Weights of a small transformer language model.
Size: 8 heads of 64, MLP 1344 SwiGLU, vocabulary 19811, 63.9M parameters.
Architecture: no biases in attention or MLP, untied embeddings.
Training: a variant of Muon for these matrices, 1021M tokens, 7790 steps.
Each number is 50 + 15 x the weight over the matrix's rms, rounded and kept within 0 to 99. Layers, rows and columns count from 0.

# layer 9 MLP up, 1344x512, rms 0.0666, rows 175-193, columns 128-255
39 66 85 28 46 53 79 53 41 56 46 53 22 21 77 36 54 56 63 59 62 43 45 45 46 68 62 62 68 74 50 69 54 34 31 25 68 41 64 38 65 48 47 46 17 63 52 43 54 49 26 81 58 38 67 41 42 36 39 66 34 72 71 61 72 34 43 40 49 66 53 75 42 44 48 71 48 71 58 33 58 34 63 37 42 32 62 46 52 38 31 27 36 56 56 60 28 45 10 77 50 50 84 43 64 45 41 34 32 41 43 82 62 24 43 59 42 63 78 48 36 35 64 60 54 69 64 48
50 33 50 57 27 61 64 40 50 37 53 52 42 47 53 30 55 78 66 69 56 64 53 67 39 21 35 16 58 35 65 42 53 69 38 45 37 48 33 56 71 54 39 35 57 55 26 35 43 70 47 56 58 89 02 44 40 69 47 40 44 71 60 70 33 42 39 78 29 41 57 65 54 61 37 41 38 42 48 60 39 52 57 56 58 64 29 61 44 46 61 48 50 38 12 52 42 54 55 46 61 68 74 43 54 60 62 57 59 32 15 40 30 82 34 37 28 33 61 70 51 57 49 70 36 38 72 49
56 58 42 34 60 70 72 54 57 67 60 52 21 34 30 44 29 68 53 14 37 56 46 24 50 83 72 56 39 44 74 51 48 72 71 43 47 43 56 43 54 42 37 50 65 39 59 63 53 59 20 40 41 51 60 42 38 36 46 41 51 50 58 24 44 65 18 58 80 59 40 86 27 69 52 49 58 39 28 20 45 48 54 60 69 51 71 59 36 34 43 52 41 78 76 52 50 21 40 68 60 16 47 41 25 51 61 45 55 48 40 39 48 72 53 45 31 66 58 51 52 19 38 14 72 62 61 38
48 84 47 50 35 32 66 60 44 58 60 42 62 43 96 28 29 54 54 20 43 63 55 53 43 60 47 39 42 27 78 06 46 46 47 37 48 38 54 52 30 50 37 42 36 40 54 40 74 28 57 50 51 54 62 44 70 59 39 57 44 73 46 56 53 49 46 62 56 37 37 59 42 73 61 36 28 72 50 50 61 20 65 53 78 71 49 45 71 48 33 87 50 54 43 58 92 58 64 64 62 56 53 64 57 52 36 78 62 70 53 62 49 44 56 13 49 27 53 78 71 73 73 16 35 40 59 24
45 15 59 41 61 34 19 49 73 20 66 62 71 47 87 57 68 47 41 49 40 57 63 60 35 03 43 51 80 57 50 76 71 38 69 27 49 52 53 48 19 66 65 26 41 43 57 43 55 50 38 76 95 69 76 53 59 67 59 25 32 62 36 56 62 29 45 62 58 40 35 59 55 53 28 60 38 69 46 40 62 60 41 20 74 63 65 40 37 53 38 66 75 22 51 47 17 70 50 34 54 62 39 60 46 47 17 56 34 43 39 57 66 54 38 44 18 56 78 37 32 47 30 49 48 32 69 53
35 38 58 64 25 29 57 45 25 38 48 69 89 40 52 32 39 36 40 45 39 72 67 27 56 49 54 46 47 43 53 40 59 46 48 69 38 49 44 42 64 57 56 72 36 99 48 71 59 66 62 46 38 53 46 62 35 67 67 39 44 46 57 39 54 27 47 48 48 49 57 72 45 52 31 68 37 46 44 45 68 61 36 84 59 41 49 45 57 42 29 35 63 40 45 43 51 61 65 42 55 73 41 31 53 39 21 63 56 69 46 49 56 60 71 62 36 47 40 25 26 52 66 41 61 33 42 56
36 46 60 69 60 45 46 56 40 71 49 48 35 47 67 59 33 46 58 39 37 29 14 47 35 85 54 82 52 60 45 34 47 50 73 54 76 86 56 41 46 42 45 61 24 53 47 38 45 45 21 69 40 39 42 38 65 55 55 41 31 35 70 61 27 60 57 24 45 36 40 74 62 28 50 39 81 51 53 29 44 76 34 69 56 57 73 56 08 52 40 42 67 48 41 45 38 14 27 38 29 41 42 28 44 59 58 54 55 13 44 49 53 72 45 51 37 39 32 44 70 47 19 52 54 58 62 57
71 36 53 55 52 44 67 43 18 91 38 45 31 58 40 39 49 51 99 55 45 47 44 30 21 74 47 70 51 52 69 52 31 49 66 76 46 56 54 26 43 62 40 33 43 34 56 37 68 28 58 64 86 58 82 01 72 72 52 55 29 29 67 51 54 78 58 45 61 56 38 59 40 35 57 52 74 56 38 40 39 64 79 47 56 44 42 55 18 65 25 40 38 53 62 38 51 44 54 72 66 56 27 41 61 27 69 57 44 64 42 54 45 66 29 67 61 61 35 55 70 33 65 33 60 43 42 44
48 38 60 47 56 71 40 61 73 28 45 49 40 22 55 36 80 39 51 57 67 48 52 58 51 58 28 47 50 70 37 55 02 35 42 37 64 31 40 50 56 35 63 76 39 55 70 13 69 60 41 36 48 53 32 49 48 70 39 45 42 16 55 46 21 58 40 25 58 38 58 35 68 77 61 38 67 65 55 55 48 56 38 70 83 62 35 72 31 79 57 46 43 31 11 59 72 47 31 55 30 35 28 50 51 72 25 28 63 70 63 40 31 23 68 38 33 61 62 40 31 18 40 57 51 38 81 67
43 47 32 59 70 45 46 49 46 47 79 41 54 46 24 52 26 70 93 70 53 39 50 59 46 49 54 64 49 51 47 30 46 66 57 71 46 37 45 16 67 76 40 49 34 48 32 56 50 77 66 57 43 41 55 27 49 57 17 55 39 49 37 46 42 58 51 36 39 54 56 27 46 59 46 59 49 57 63 45 32 28 26 78 48 68 58 42 34 59 61 68 48 46 42 46 39 31 71 45 59 38 45 61 60 33 28 67 36 27 57 62 54 49 45 40 64 38 59 61 50 24 47 38 50 33 55 60
37 77 42 70 42 45 95 62 40 65 55 37 19 64 51 28 58 80 32 42 52 53 57 49 44 44 43 54 53 73 43 67 29 61 71 32 59 59 31 18 59 75 73 58 54 53 66 32 41 41 53 36 39 30 47 60 52 19 63 81 27 56 33 51 41 45 47 61 72 37 39 40 46 27 60 55 44 45 36 49 63 42 37 44 62 59 65 77 78 33 38 63 77 36 62 59 38 37 42 59 52 60 14 14 26 72 54 48 51 46 54 37 77 59 56 91 66 52 56 92 26 35 57 23 70 52 53 50
37 29 45 59 64 51 66 76 35 33 48 55 35 72 16 42 44 43 15 49 40 75 52 72 43 23 67 40 59 53 45 61 35 74 45 52 57 41 53 75 62 62 42 58 36 50 66 25 56 34 61 67 46 54 65 58 29 50 65 69 28 77 50 72 57 45 66 39 29 37 65 31 39 74 58 34 40 58 60 58 64 41 41 35 58 50 67 62 60 71 55 52 69 23 43 05 89 83 63 54 38 50 43 44 64 46 59 80 33 57 56 46 43 19 48 44 48 58 48 84 65 44 99 40 32 59 56 36
38 45 67 59 66 43 47 36 56 27 32 35 89 46 48 10 48 39 57 45 47 54 53 50 42 63 43 65 61 41 36 59 46 41 53 24 32 44 55 20 66 60 35 07 78 50 58 61 54 32 54 69 62 43 45 69 36 61 53 65 26 41 63 32 48 53 66 60 36 18 44 47 47 56 54 39 58 62 65 48 61 37 49 52 58 43 47 56 51 47 67 49 56 57 57 55 41 46 47 43 47 64 70 18 45 45 55 62 30 67 45 10 40 51 35 59 61 49 39 53 71 49 29 70 50 73 66 24
57 81 48 48 28 26 48 48 64 31 54 40 54 74 62 48 67 53 66 46 64 48 49 46 55 57 38 60 60 48 42 76 36 67 42 37 33 76 51 47 43 65 62 51 59 61 53 48 55 43 36 23 72 46 26 41 50 60 11 69 92 27 50 23 41 42 34 57 72 31 51 30 43 10 65 63 56 61 62 57 37 46 21 38 59 42 24 44 48 52 62 67 38 65 67 38 74 58 66 48 46 38 59 48 29 45 37 72 48 37 51 52 75 45 26 55 38 37 66 24 69 81 42 57 40 59 74 64
29 64 57 27 20 37 48 50 44 52 45 52 59 78 61 48 52 86 38 54 47 19 31 79 56 38 60 49 07 38 54 57 59 46 78 45 69 29 37 34 59 57 62 44 61 67 33 30 36 28 51 77 68 45 63 70 51 62 49 62 19 70 75 26 64 53 27 40 39 67 24 72 45 47 75 44 27 51 69 75 56 48 41 32 25 48 55 49 74 73 70 34 58 49 52 69 45 36 37 68 62 39 52 46 43 56 65 29 37 27 68 70 73 58 40 60 53 41 58 59 57 58 44 28 70 57 77 75
42 33 84 53 53 31 51 48 51 50 73 23 33 58 50 52 43 55 49 37 59 52 46 57 39 49 60 51 66 65 59 75 50 53 43 50 44 80 30 42 56 53 49 56 36 50 33 47 38 53 56 55 51 01 84 35 41 32 78 44 40 34 37 29 38 43 44 66 62 62 37 62 10 51 24 57 36 32 40 60 40 45 35 34 70 65 30 21 75 81 68 32 37 46 60 61 51 64 66 53 52 60 67 42 56 27 49 58 39 38 63 52 59 41 48 56 40 33 50 46 59 38 46 47 46 69 46 62
65 46 28 29 80 40 63 29 55 37 45 60 42 49 42 59 59 69 41 40 67 31 25 31 28 35 42 62 80 43 46 46 44 64 35 24 34 30 44 41 46 40 55 44 38 08 55 17 29 48 44 80 33 51 62 72 53 72 55 57 44 49 18 51 62 54 45 42 66 51 53 55 52 37 60 73 57 73 48 59 74 40 42 26 48 26 67 53 63 57 36 64 49 59 02 66 38 76 23 39 78 54 06 61 35 32 25 65 25 50 68 56 40 51 46 27 42 42 66 71 46 45 71 34 67 48 39 34
62 34 88 62 62 53 62 34 30 47 62 39 66 31 30 37 69 20 48 31 34 61 69 44 44 37 69 75 41 73 65 27 66 64 30 46 59 90 43 59 51 48 50 45 52 36 40 23 28 41 37 90 48 99 56 35 47 80 66 63 45 51 62 71 47 68 77 39 55 82 48 30 45 54 57 72 50 69 71 59 81 41 65 44 53 47 35 43 50 45 24 43 17 51 58 75 40 34 45 50 17 62 63 34 60 54 64 38 31 41 59 62 28 46 56 53 27 68 60 76 36 68 68 70 51 57 83 52
40 48 59 79 34 35 43 42 51 54 58 68 37 52 15 36 35 69 44 29 61 50 47 53 54 39 54 67 75 49 54 30 54 73 24 36 40 12 60 29 40 32 70 42 57 57 53 00 55 32 40 26 65 48 48 67 43 67 38 33 64 27 43 34 37 29 49 25 63 61 51 49 63 54 39 62 32 73 35 29 45 46 73 29 72 29 57 45 53 69 62 55 48 37 59 43 30 50 45 58 51 24 70 44 54 22 61 49 35 61 35 65 69 31 47 50 72 44 36 31 67 46 36 37 89 89 65 58
# layer 9 MLP down (transposed), 1344x512, rms 0.0389, rows 175-192, columns 128-255
53 50 55 31 40 32 65 16 31 39 63 45 35 34 40 39 28 38 61 51 49 48 86 53 36 35 55 78 37 57 29 47 45 60 53 69 40 40 76 49 55 38 48 74 39 46 65 53 60 60 46 49 51 60 46 73 33 41 53 52 59 65 62 72 72 57 53 46 51 47 20 19 41 24 48 63 36 61 48 40 75 52 54 51 51 33 48 55 47 47 41 38 87 73 48 52 59 48 29 69 55 66 59 55 32 53 46 56 41 64 55 60 59 26 56 48 58 37 57 36 37 31 65 72 55 47 33 45
51 78 63 73 52 48 61 70 19 40 50 42 17 45 66 61 65 36 22 16 32 52 53 47 43 36 72 64 73 22 42 47 70 37 56 59 69 27 53 47 44 72 65 63 48 36 54 36 50 62 48 51 42 77 60 66 44 57 45 50 44 48 49 49 60 18 42 41 28 46 60 41 60 40 27 62 30 50 58 44 58 47 70 61 47 46 59 60 69 68 43 34 72 58 57 31 57 53 57 46 17 32 57 87 39 57 54 37 58 58 58 43 65 59 74 40 48 83 51 77 54 46 47 42 21 55 58 39
45 38 40 50 46 67 59 64 77 46 54 41 69 52 35 54 83 07 74 43 60 51 75 40 55 52 43 74 30 38 47 42 57 54 75 91 42 35 59 48 42 26 33 38 48 57 43 36 44 58 59 46 27 14 70 47 22 42 18 48 72 48 50 45 40 60 40 53 44 33 49 71 77 53 25 69 58 20 49 51 41 37 76 32 85 41 51 57 55 69 51 36 52 25 39 92 33 72 45 70 64 56 33 41 24 47 64 36 71 64 23 49 31 28 76 28 46 77 22 51 76 56 51 49 57 67 66 67
54 45 51 20 42 34 43 32 44 26 34 27 35 44 52 76 51 76 38 39 49 51 48 48 50 46 24 47 71 61 66 39 72 47 68 54 17 43 56 39 44 31 56 44 51 63 62 30 76 79 53 48 67 71 71 49 43 67 39 41 57 66 58 45 69 58 51 63 40 33 30 42 54 70 98 50 38 82 49 78 61 37 64 51 46 45 54 50 79 81 31 63 48 55 40 31 35 56 39 37 56 70 55 81 52 41 45 83 88 45 31 46 55 39 39 65 58 43 49 50 35 56 46 25 37 33 82 25
51 25 50 19 40 60 42 60 76 57 33 62 57 39 67 66 33 54 64 50 60 46 49 51 63 51 67 51 51 53 58 65 64 53 47 37 45 35 80 80 42 39 81 49 43 51 46 60 56 51 74 49 79 39 65 63 51 68 44 42 76 72 40 31 65 48 38 22 50 55 68 35 51 39 34 48 47 27 53 49 67 60 60 58 33 73 45 22 40 35 54 68 27 22 36 59 32 52 60 34 44 54 37 36 23 39 47 60 46 31 49 45 57 64 48 37 35 59 83 42 45 49 52 27 57 63 62 63
70 53 30 52 43 53 50 33 51 65 43 35 76 83 47 53 47 83 65 47 38 59 66 92 34 32 34 47 30 30 56 51 38 45 29 64 40 61 74 50 43 67 47 71 76 45 36 31 52 49 35 36 65 49 44 74 76 59 39 49 59 50 50 41 63 64 64 61 61 41 40 53 31 55 59 44 69 23 43 52 47 50 37 49 30 72 61 46 42 56 32 76 48 56 47 42 71 55 32 45 53 80 45 51 67 22 35 74 65 50 55 58 55 25 34 28 49 45 58 43 62 52 75 77 67 42 42 71
50 42 28 24 50 54 55 46 49 33 45 66 50 67 61 50 52 79 52 42 31 69 54 46 44 71 53 52 71 42 33 67 42 58 64 34 51 37 50 30 54 60 52 37 62 49 52 47 68 61 60 25 33 75 47 43 33 44 85 47 51 53 69 36 58 43 56 43 37 41 61 40 49 59 42 32 45 53 45 48 21 32 51 33 70 61 75 34 81 66 81 51 27 24 83 22 19 59 42 48 44 51 51 56 36 69 65 70 32 46 55 17 29 61 57 61 58 46 42 65 28 58 35 59 61 33 54 50
47 44 46 81 25 44 55 35 61 62 56 42 60 60 19 63 60 59 72 57 40 69 68 36 36 32 63 64 52 25 73 42 74 39 55 37 52 68 51 66 76 71 30 49 35 56 40 56 58 50 42 41 46 52 26 49 77 42 29 68 55 76 56 31 49 38 84 40 41 39 75 42 42 66 69 28 40 79 34 61 63 60 52 53 40 65 45 45 56 48 39 43 68 66 76 51 33 51 54 30 44 49 66 33 41 63 51 51 34 44 70 41 27 47 36 53 48 54 07 33 44 71 72 53 63 59 54 47
53 78 67 47 50 57 54 57 57 55 67 68 59 43 48 69 49 52 30 35 71 48 65 41 65 58 39 67 44 62 67 46 32 87 54 56 46 49 65 37 47 51 55 56 49 75 30 66 29 44 36 45 49 16 11 62 52 55 56 44 38 56 39 25 61 83 48 71 27 38 65 41 32 67 21 80 34 55 34 58 27 10 48 61 47 66 33 79 39 36 46 20 39 53 46 46 59 61 49 66 65 14 73 47 61 55 45 26 61 42 71 26 39 50 49 59 38 33 53 45 66 58 71 48 52 00 35 63
46 66 56 56 50 83 47 44 55 50 67 45 73 71 56 81 22 43 63 53 38 48 63 30 50 37 09 30 72 11 51 57 36 59 63 53 66 42 54 57 64 50 65 57 29 78 43 69 63 61 49 50 29 56 49 25 39 30 38 35 72 72 44 54 55 37 48 60 41 54 62 44 35 36 30 53 82 47 37 34 60 36 55 55 61 59 56 42 31 56 38 40 38 62 33 62 41 54 34 59 76 23 84 62 77 81 61 53 57 61 51 49 44 46 32 55 64 42 39 69 52 42 50 67 47 66 41 56
84 66 29 54 37 31 51 41 19 72 69 39 44 68 51 50 60 48 67 15 49 52 41 46 50 55 66 26 44 41 41 63 58 55 35 07 50 82 32 51 38 39 81 27 63 48 60 81 56 40 32 72 51 44 49 71 58 28 66 53 42 55 51 96 26 46 37 34 56 44 50 54 52 47 68 47 61 21 76 45 58 48 47 23 39 40 43 53 62 87 55 64 45 42 56 44 20 51 63 41 39 72 29 40 52 49 53 77 49 37 45 33 61 75 55 30 57 19 58 68 63 55 48 81 52 73 23 60
47 19 37 47 42 53 59 44 59 61 63 47 76 45 57 42 53 07 54 58 28 59 43 48 47 57 70 72 67 54 62 62 47 21 31 36 78 47 56 43 30 63 58 55 64 24 27 54 63 68 60 65 30 52 48 79 78 30 34 50 45 45 47 66 39 66 82 53 19 50 28 44 50 37 51 66 43 61 55 34 56 33 33 57 46 44 49 58 67 72 67 60 52 56 55 46 67 69 58 69 30 43 27 92 59 22 42 47 46 84 54 56 39 52 73 52 43 29 60 42 55 54 76 18 30 56 16 65
37 67 64 87 52 64 39 40 41 58 37 85 56 59 44 26 32 29 50 95 67 22 49 53 60 42 40 43 77 61 38 47 43 52 64 42 35 61 52 49 37 73 31 62 49 60 61 70 47 44 69 59 51 51 70 40 69 61 69 56 35 60 41 17 49 55 41 39 46 11 46 61 49 43 48 63 85 37 44 43 61 62 54 55 51 43 44 69 55 60 31 50 48 49 64 46 67 55 48 53 44 62 34 40 60 27 33 51 57 35 65 51 63 35 28 28 67 55 68 33 59 34 45 65 41 47 40 63
46 22 42 53 60 56 42 58 66 45 49 49 65 54 53 59 45 45 74 55 46 56 31 58 70 56 62 56 55 83 27 65 55 78 58 63 76 53 38 65 43 46 48 52 58 46 58 58 01 73 75 32 31 38 70 39 56 54 60 59 53 46 79 38 62 47 42 76 61 71 70 53 71 41 54 54 46 40 59 60 64 44 38 42 52 47 10 53 88 87 75 51 64 66 34 12 40 27 39 53 47 53 37 48 64 61 43 29 32 41 33 44 55 58 68 50 36 14 51 44 59 70 90 39 39 40 67 06
56 37 76 28 76 70 55 59 68 53 45 28 60 46 64 35 82 17 54 49 79 52 45 33 70 46 47 67 50 54 75 32 51 35 49 58 41 25 55 42 64 42 55 42 54 44 68 54 52 60 31 80 61 31 37 51 54 10 38 32 47 64 60 33 75 45 74 39 24 49 62 48 63 49 51 60 99 37 48 69 34 47 06 46 69 44 57 42 49 58 54 49 65 30 63 31 15 73 47 73 30 68 29 29 57 62 40 49 39 02 40 41 53 52 79 34 64 39 31 63 73 28 61 32 21 58 34 70
42 36 43 47 52 64 65 46 69 48 68 55 57 34 34 73 43 31 37 52 45 40 44 40 26 52 66 55 59 59 19 58 40 71 45 51 30 54 55 72 56 30 54 42 52 79 47 38 36 52 30 38 55 44 39 76 43 51 50 53 42 45 32 51 69 77 60 82 46 37 48 51 25 22 79 52 48 44 38 61 32 47 31 55 56 61 50 76 53 70 66 62 27 60 53 62 36 42 83 47 39 45 49 36 69 35 53 57 53 22 56 48 69 57 42 64 52 21 70 43 39 44 65 70 31 56 46 38
50 50 54 58 56 68 56 45 69 53 39 50 34 57 37 44 54 31 48 52 27 56 53 47 50 34 33 51 50 41 53 38 28 43 72 35 52 55 27 45 50 61 69 49 63 42 35 49 39 70 37 53 88 22 28 42 41 27 41 77 62 40 56 36 56 58 41 63 70 42 11 48 69 23 54 54 53 72 42 79 53 50 71 50 52 49 61 49 55 40 47 48 50 59 60 39 56 28 58 40 60 31 47 45 62 33 36 62 37 38 58 40 49 57 38 69 56 46 50 39 46 52 81 47 74 23 60 53
87 44 48 32 73 39 67 43 60 37 47 34 44 59 52 48 63 12 31 59 36 77 72 40 31 33 66 27 21 71 28 47 67 50 31 41 61 62 64 54 66 32 42 33 65 40 42 68 46 39 29 97 38 72 41 52 55 50 78 66 36 73 64 36 35 63 42 68 70 46 82 49 50 63 67 62 35 59 75 46 36 58 34 49 57 42 34 78 54 27 47 41 35 68 59 64 52 77 54 61 40 34 64 48 50 66 65 58 51 58 44 56 36 60 22 42 59 85 43 62 48 79 57 84 58 76 61 26
# layer 9 MLP gate, 1344x512, rms 0.0631, rows 176-193, columns 128-255
35 52 46 30 71 76 31 50 40 45 53 40 53 64 30 29 43 65 62 28 53 37 61 56 39 60 15 74 66 55 60 49 57 70 39 39 64 51 50 54 66 60 42 40 69 51 55 68 42 59 80 31 51 45 33 17 54 52 49 39 45 48 45 25 60 31 50 60 44 50 70 32 50 53 49 46 35 27 47 57 70 60 24 63 36 55 43 41 62 48 65 62 38 67 50 59 33 67 44 61 56 12 54 41 78 24 58 40 42 47 72 62 47 55 50 43 29 54 62 55 77 46 82 40 48 35 62 39
38 43 43 35 50 59 46 32 51 58 60 60 48 43 70 68 53 30 34 77 22 40 47 59 54 67 43 65 12 43 61 45 64 80 66 80 43 59 45 60 47 53 35 45 34 66 68 45 44 29 44 76 54 16 64 27 56 48 45 59 77 75 63 63 76 33 55 47 76 29 34 61 77 41 34 30 66 48 18 60 91 35 55 60 58 56 38 38 54 58 69 53 34 41 49 44 38 81 42 52 64 43 21 27 45 33 56 50 50 53 69 44 65 50 41 76 56 26 51 22 64 66 59 41 71 75 53 43
38 55 57 62 73 36 43 54 44 08 59 33 51 43 70 08 40 49 60 43 69 39 72 45 43 45 56 49 34 51 30 65 56 50 48 60 63 49 60 55 23 58 50 56 32 40 26 74 30 36 08 63 51 46 52 55 73 73 69 49 66 30 47 54 53 62 51 66 32 35 34 46 65 71 34 57 21 38 44 17 63 47 36 68 41 37 37 62 26 61 26 58 60 41 67 61 42 49 40 51 09 37 53 66 36 35 48 41 31 46 84 35 51 47 58 75 33 55 67 46 48 17 69 79 38 49 53 62
43 40 37 37 37 82 65 45 56 41 42 30 32 62 38 65 88 47 79 42 59 35 51 50 57 57 57 37 50 42 42 73 50 32 40 26 34 47 57 35 46 27 53 46 67 73 73 33 31 23 31 53 58 43 60 53 32 57 53 29 39 77 49 49 30 33 61 17 54 48 62 58 76 71 25 55 49 75 51 65 43 48 42 62 17 43 59 24 33 18 55 24 46 49 32 64 60 46 32 55 75 45 49 23 68 32 46 41 41 52 40 58 43 26 55 44 29 66 47 42 64 67 42 51 43 66 38 46
41 45 85 70 37 24 68 24 72 39 44 43 50 16 60 48 52 41 41 52 62 43 95 52 59 43 55 39 58 15 11 38 47 54 51 57 36 48 56 30 58 62 51 81 56 58 47 28 26 42 25 57 70 49 62 64 38 63 48 54 09 40 79 46 42 54 54 62 48 36 46 77 91 50 50 63 34 58 42 40 55 26 46 83 66 54 39 44 36 47 25 63 73 47 57 65 88 59 52 41 41 66 62 42 31 45 44 64 31 37 42 66 78 39 37 68 27 51 35 40 42 77 47 57 29 35 60 43
55 63 47 55 65 24 34 64 99 79 69 48 49 47 39 53 45 56 58 44 34 44 47 22 43 58 72 83 59 63 49 55 58 44 46 51 37 67 54 47 33 45 52 38 45 52 72 66 54 58 77 63 75 79 28 63 79 58 37 29 35 52 57 48 65 19 55 69 34 43 69 54 73 20 55 52 38 44 70 73 31 33 49 57 54 33 39 62 51 30 45 43 51 33 37 35 36 84 75 51 57 27 71 22 59 81 42 42 49 58 25 48 40 46 52 63 52 52 58 37 27 62 41 78 60 63 42 50
42 37 64 55 66 48 51 45 56 30 71 59 69 48 51 60 44 58 40 23 33 61 44 55 23 86 39 40 35 55 59 26 43 44 46 41 44 53 31 39 20 29 64 53 68 49 76 37 47 55 58 42 49 52 53 62 21 67 58 66 49 74 49 73 59 39 26 59 72 56 42 47 75 35 56 61 79 55 64 41 12 43 48 31 53 29 50 27 66 21 68 61 54 52 44 45 64 54 48 11 41 17 49 51 46 43 34 56 29 41 39 32 47 47 39 52 47 32 67 61 71 51 65 35 43 49 43 51
51 56 79 55 30 52 21 47 43 50 46 38 70 29 51 47 52 65 39 29 62 33 55 35 54 46 56 62 85 30 60 51 53 60 75 71 36 53 52 36 45 69 73 48 60 87 63 37 57 45 34 67 59 38 67 11 24 68 41 51 40 61 42 63 60 46 60 71 37 55 57 58 51 64 37 36 29 48 42 49 36 00 50 20 27 48 50 63 66 49 18 55 63 59 22 35 73 67 16 47 57 41 62 22 39 59 45 46 30 48 68 38 66 36 51 57 41 14 48 18 47 47 66 68 81 47 90 26
69 46 46 37 58 43 43 20 48 45 56 48 48 60 39 59 37 55 44 32 64 59 74 43 89 45 40 42 37 58 66 45 60 57 61 68 28 44 28 54 61 67 49 47 61 53 41 43 85 39 17 27 38 85 51 40 57 42 51 20 24 61 85 58 60 49 48 60 54 43 60 58 49 42 60 31 48 72 72 55 39 62 55 40 56 43 30 45 63 27 40 39 67 46 60 55 61 39 24 58 50 60 57 55 28 36 29 49 48 40 74 39 45 54 77 53 79 73 54 64 73 54 37 62 42 54 30 53
28 59 55 38 07 49 39 27 55 74 69 20 40 46 42 43 63 57 47 24 53 49 36 42 44 63 48 37 63 48 39 37 38 60 58 22 51 59 57 41 42 66 64 44 84 39 50 50 52 70 28 60 51 27 54 55 41 43 56 76 46 62 31 51 56 47 81 33 22 29 25 62 65 32 37 52 37 58 47 38 49 52 51 41 39 61 52 49 85 21 46 52 35 58 49 33 57 38 49 51 53 50 35 61 57 33 43 60 67 54 23 25 48 85 37 69 45 60 42 70 41 52 74 55 49 62 40 54
42 42 56 39 31 61 57 83 60 61 32 78 31 33 53 28 43 56 29 43 40 83 42 49 58 51 35 45 47 76 44 68 35 48 54 40 61 62 73 56 32 49 32 52 45 47 70 99 53 60 60 30 34 69 77 60 46 57 76 60 68 33 49 44 51 56 51 47 34 68 53 73 54 62 27 72 64 54 57 34 48 65 48 68 37 69 45 26 64 45 37 42 79 69 39 80 56 60 29 50 73 30 42 38 51 33 47 37 53 34 24 19 83 65 12 50 69 39 47 45 43 52 26 35 30 53 46 43
34 40 56 52 39 57 32 39 57 59 76 39 44 69 30 21 65 69 18 33 70 59 69 64 43 40 61 36 50 63 72 56 40 50 46 40 74 35 58 39 60 25 41 45 58 14 40 18 42 79 41 73 53 36 54 60 51 53 50 35 66 56 26 70 53 58 79 23 59 58 46 59 81 48 51 32 57 47 69 45 43 69 32 48 16 65 50 49 77 65 31 40 55 48 54 31 41 41 46 41 49 44 18 49 70 96 50 39 35 73 40 70 47 68 36 21 62 44 47 37 51 28 58 38 52 50 53 63
60 68 50 49 56 44 18 65 45 54 54 58 32 58 57 62 34 60 29 29 60 42 35 55 88 61 70 60 09 58 47 64 19 58 38 54 54 22 64 48 58 39 39 50 58 39 60 72 48 38 40 72 50 44 46 72 42 52 55 78 36 73 78 27 53 36 56 31 43 37 39 55 65 45 58 67 67 57 67 89 46 25 70 22 46 51 36 90 33 56 62 45 55 80 75 24 58 43 48 51 26 82 11 47 35 29 52 48 46 60 62 50 35 61 34 67 29 27 45 60 49 64 42 42 34 57 44 42
36 55 57 47 36 49 18 23 46 56 20 38 82 41 42 56 44 72 32 86 40 65 54 41 41 45 53 36 53 76 38 66 67 54 40 53 58 58 56 51 53 44 41 36 64 33 23 46 52 59 38 26 26 72 66 50 53 77 49 84 43 24 37 56 47 48 52 65 72 64 51 41 33 44 59 51 17 85 26 58 34 36 76 57 24 29 39 63 62 53 30 69 53 76 37 48 45 29 46 11 68 33 72 28 49 49 59 67 45 73 68 82 36 65 62 65 14 60 50 51 52 56 54 48 63 31 86 29
57 53 47 53 69 49 29 43 45 56 61 17 52 36 49 55 60 70 67 84 56 40 40 63 46 64 61 32 43 48 51 65 43 33 45 39 50 85 46 47 71 40 23 71 08 41 40 51 40 50 57 41 52 46 59 60 52 61 31 42 24 49 34 31 48 32 60 58 53 59 59 53 41 43 44 99 47 41 49 42 57 78 55 46 91 64 28 49 55 40 50 42 67 31 75 24 40 29 56 56 58 56 63 31 72 50 37 66 40 80 47 42 40 20 58 38 43 43 65 45 54 48 59 59 31 51 59 47
34 78 45 54 50 63 66 32 50 67 45 28 51 41 70 16 71 55 70 48 64 46 55 46 46 35 82 48 55 67 42 37 60 30 28 77 79 31 63 30 37 58 33 49 51 61 47 37 59 32 69 26 52 61 56 40 59 56 21 69 49 66 63 57 33 41 54 47 10 36 69 46 63 47 42 37 42 53 67 43 29 56 28 43 57 50 27 49 55 73 36 31 41 80 60 30 58 62 54 51 44 87 62 41 47 60 52 46 64 47 25 32 64 52 71 36 66 52 43 69 36 57 25 36 41 77 44 38
15 52 53 92 73 42 51 44 31 34 41 17 40 63 53 44 32 53 45 60 51 65 48 51 66 64 74 38 37 32 62 47 73 31 44 52 55 42 58 76 50 74 61 54 60 37 44 40 68 51 34 51 59 49 71 36 59 73 32 63 31 48 51 64 50 80 93 15 60 41 59 48 47 45 58 38 65 35 32 54 71 40 66 53 49 58 32 59 76 47 83 46 38 72 60 24 42 55 29 55 32 44 53 67 57 25 34 67 64 42 55 46 63 41 39 44 45 58 75 74 64 00 33 77 25 42 42 47
39 51 22 76 74 38 51 64 34 37 64 15 17 55 68 82 52 45 40 61 16 48 50 40 43 76 56 37 38 43 72 61 75 49 69 08 61 45 55 44 50 83 51 59 30 38 45 73 48 53 60 69 51 46 28 59 77 60 13 73 30 69 43 53 54 53 54 71 48 55 62 55 57 47 44 22 66 49 67 61 72 69 56 65 49 52 52 24 63 51 55 47 69 70 33 33 55 36 29 49 38 47 34 38 47 38 45 22 74 39 68 62 63 57 41 69 50 77 31 27 54 53 46 66 31 76 42 31